From a checkpoint of a small transformer trained on Wikipedia: 4.87M parameters.
Each number is 128 + 24 x the weight over its row's rms, rounded and kept within 0 to 255. Layers, rows and columns count from 0. The size above them is the row's rms in percent of the matrix's.

# layer 10 attention output (transposed), 160x160, rms 0.0984, rows 10-18, columns 0-79
size [ 98  96 103 112  99 109 108 106 114]
[[143 143 133 176 130 103 156 150  85 134 159 158 120 127 135 129  99 105 149 166 135 140 128 159 146 151 171 130 132 176 143 129 129 112 143 118 152 108 144  70 132 142 105 161 111 105 170 130 100 112 120 124 156 138 109  88 179 145 142 118 160 131  94 140  96  98  91 144 141  89 101 180 178 146 123 115 136 103 107 142]
 [138 156 137 125 133 142  87 122 118 132 136 144 141 149  92 103 115 116  80 153 101  98 158 119 134 143 115 137 107 140 121 137 172 159  88 112 148 113 166 145 167 102 137 124 156 106 161 152 107 113 146 136 141 149 138 146 146 111 137 161 141 196 142 128 111 132 140 110 135 108 108 124  97 108 159 135 159 101 168 130]
 [ 91 112 106 195 101 153 134 150 164 110 129 157 118 163 113 134 173 169 147 143 148 120 125  90 127 107 101 115 100 128 150 173 104 126 129 101 123 132  79 120 142 120 152 119 174 102 123  96  98 106 150 115 163 124  93 145 122 134 107 108 119 124 149 158 158 152 127 120  84 117  94 126 130 108 171  96 136 102 152 106]
 [ 83 125 127 180 110 137  92 140 133 118 146 125 115 142  99  92 148 163 131 137 131 118 136 109 118 120 157 129 126 131 159 142 117 106 118  65 157 127  93  96  86 127 123 123 134 109 135 113 119 159 148 106 151 126 107 114 132 104 110  99 112 136 120 166 108 143 133 117 119 114  78 120 168 126  81  82 104 208 151 128]
 [151 111 146 144 121 104 108 164 115 103 102 159 128 170 139  93 118 123 106 131 137 136 126 184 100 134  97  57 140  80 105 121 186 132 105 117 156  98 142 153 127  99 128 168 131 111 165 116 147 100 131  98 161 132 128 116 152 128 133 127 144 123 136 139 124 136  97 145 142 140 143 137 150 157 134 105 157 140 119 151]
 [115 156 155 160 125 132 133 144  77 127 134 115 121 108 126 122  97 141 115 101 152 116 134 155 147 128 201 163 196 157 129 116 157 141 160 162 126 115 159 127 114 122 126 154 144 111  89 131 155 123 119 116 138  89 143 144 130 144 144 121 105 175 144 107 131 115 170 120  97 116 152 164  81 123 113 177 140 130 118 111]
 [146  99 129  77 156 124 153 146 138 120 151 105 106 105 171  94 124 131 103 105 112 137 101 107  77 107 173 111 133  94 150 112  96 139 125 120 105 163 137 152 153 145 150 132 208 120 130 144 129 147  69  83 132 122 143 118 170 136 158 153 143 128 137 145 155 122 151 135  99 150 127 165 117 164 143  95 165 120 155 166]
 [137 128 137 176 125 130 137 105 120 120 151 147 129 147 194 142 138 133 132 102 126 143 108  98  63 130 129 127 150 126 133 147 121 126 147 107 148 177 113 114 150 116 115 114 104 131 130 103 145 166 133 145 159 144 102 113 105 103 143  87 166 101 136 167 117 113 138 133 131 134 127 103 152 165  82  77  77 143 113 110]
 [139 123 101 139 143  99 147  95  94 126 137 134 142 126 131  94  98 143 126 122  97 155 157  85  66 137 114 110 167 125 132 108 139 131 139 155 113 101 106 143 117 106 157 160 163 173 164 108 116 109  94 120 138  91 127 153 146 129 120 129 173 102 121 130 110 147 158 105 124 123  80 152 136  89 158 121 150  86 123 125]]
# layer 10 attention value, 160x160, rms 0.065, rows 11-18, columns 0-79
size [106 111 109 103 106 109 108 113]
[[101 107 121 117 111 125 135 118 118 140 145  83 105 151 168 184 111 134 147 148 103  96 114 157 102 122 125 131 134 141 124 136 121 109 116 166 134  66 150 148 129 101 133 133 102 109 107 157 186 127 137 137 110 117 117 150  88 156 102 136 128 108 149 122 116 142 115 100 182 128 149 130 109 164 116 148 113 144 110 108]
 [ 82 131 140 108  97 101 120 121 166 133 107 101 166 140 137 146  68 124  76 108  93 132  95 108 125  96 124 119 166 146 130 100 144 121 144 139 100 139 144 165 122 149  98 124  96 102 127 121 126 113 116 120 159 138 145 128 126 136 128 198 123 172 136 154 139 167 174 150 168 152 162 127 141 109 139 152 126 117 122 140]
 [193 150 171 131 113 147 130 151 161 133 113 115 131 134 128 146 107 136  87 108 151 127 117  96 148 100 171 114 120 132 134 119 135  92 128 160 141  98 124 108 132 168 119 146 116 128 127 166  80 129  96 150 166 102 113  99 141 147 119 148 148 142 153 119 154 122 184 131 123 128 129 102 146 128 181 129 153 139 129 146]
 [106 152 114 101 112 125 167  82 115 148  94 113 153 127  70 151 142 144 120 154  81 157 135 123 121 128 134 136 132 117 167 123 123 103 118 133 141  68 133 100 111 147 119 113 101 108  94 165 160 147 135  83 135 132 123 118 118 107 103 143 161 139  68 153 132 149 145  91 127 153 125 108 109 114 141 134 118 145 124  97]
 [124 120 115 170 100 114 135 107 168 134 158 173 122 119 117 121 163 141 122 117 117 123 153 112 154 149 125 143  97  91 125 138 108 129 108 103 139  80 139 133 147 149 119  91 106 100 159 131 111  91 161 132 165 129 133 128 119 152 124 104 116  94 127 126 113 137 100 105 155 171 131 105 143 148 156 122 100 137 120 139]
 [101 122 119 129 160 132 125 110 149 142  80 146  95  81 102 135 107 123 157 167  89 140 150 123 135 152 123 145 126 116 149 125 168 117 132 132 115 111 164 139 125 128 124 154 127 125 132 113 143 155 157 130 113 152  96 113 114 118 139 104  89 127 107 146 111 106 123  92 176 159 133 177 108  93 132 135 132 128 140 108]
 [148 141 138  84 142 113 135 138 104 133 106 137 120 104  84 130  81 153 127 137 182 141 112  95 151 117 183 141 122 116 133 114 131 165 138 151 183 156 108 148 141 127 143 142  94 163  89 157  79 114 113  72 172 113 123 141 108 138 163 135 147 123 110 167 132 130 131 140 112 121 149 122 160  56 118  92 130 136 123 118]
 [151 131  92 139 130 144 126 100 144 107 111 159 131 112 112 103 126 196 154 108 139 103 136 121 158 160  95 140 129 131 174 101 167 127 126 167 139 121 136 115 114 103 112 143  88  88  78  94 136 132 137  95 132 152 100 149 112 113 138 131 136 127  98 126 149 166 139 136 144 117 106  88 125 109 120 135 163 103 129 136]]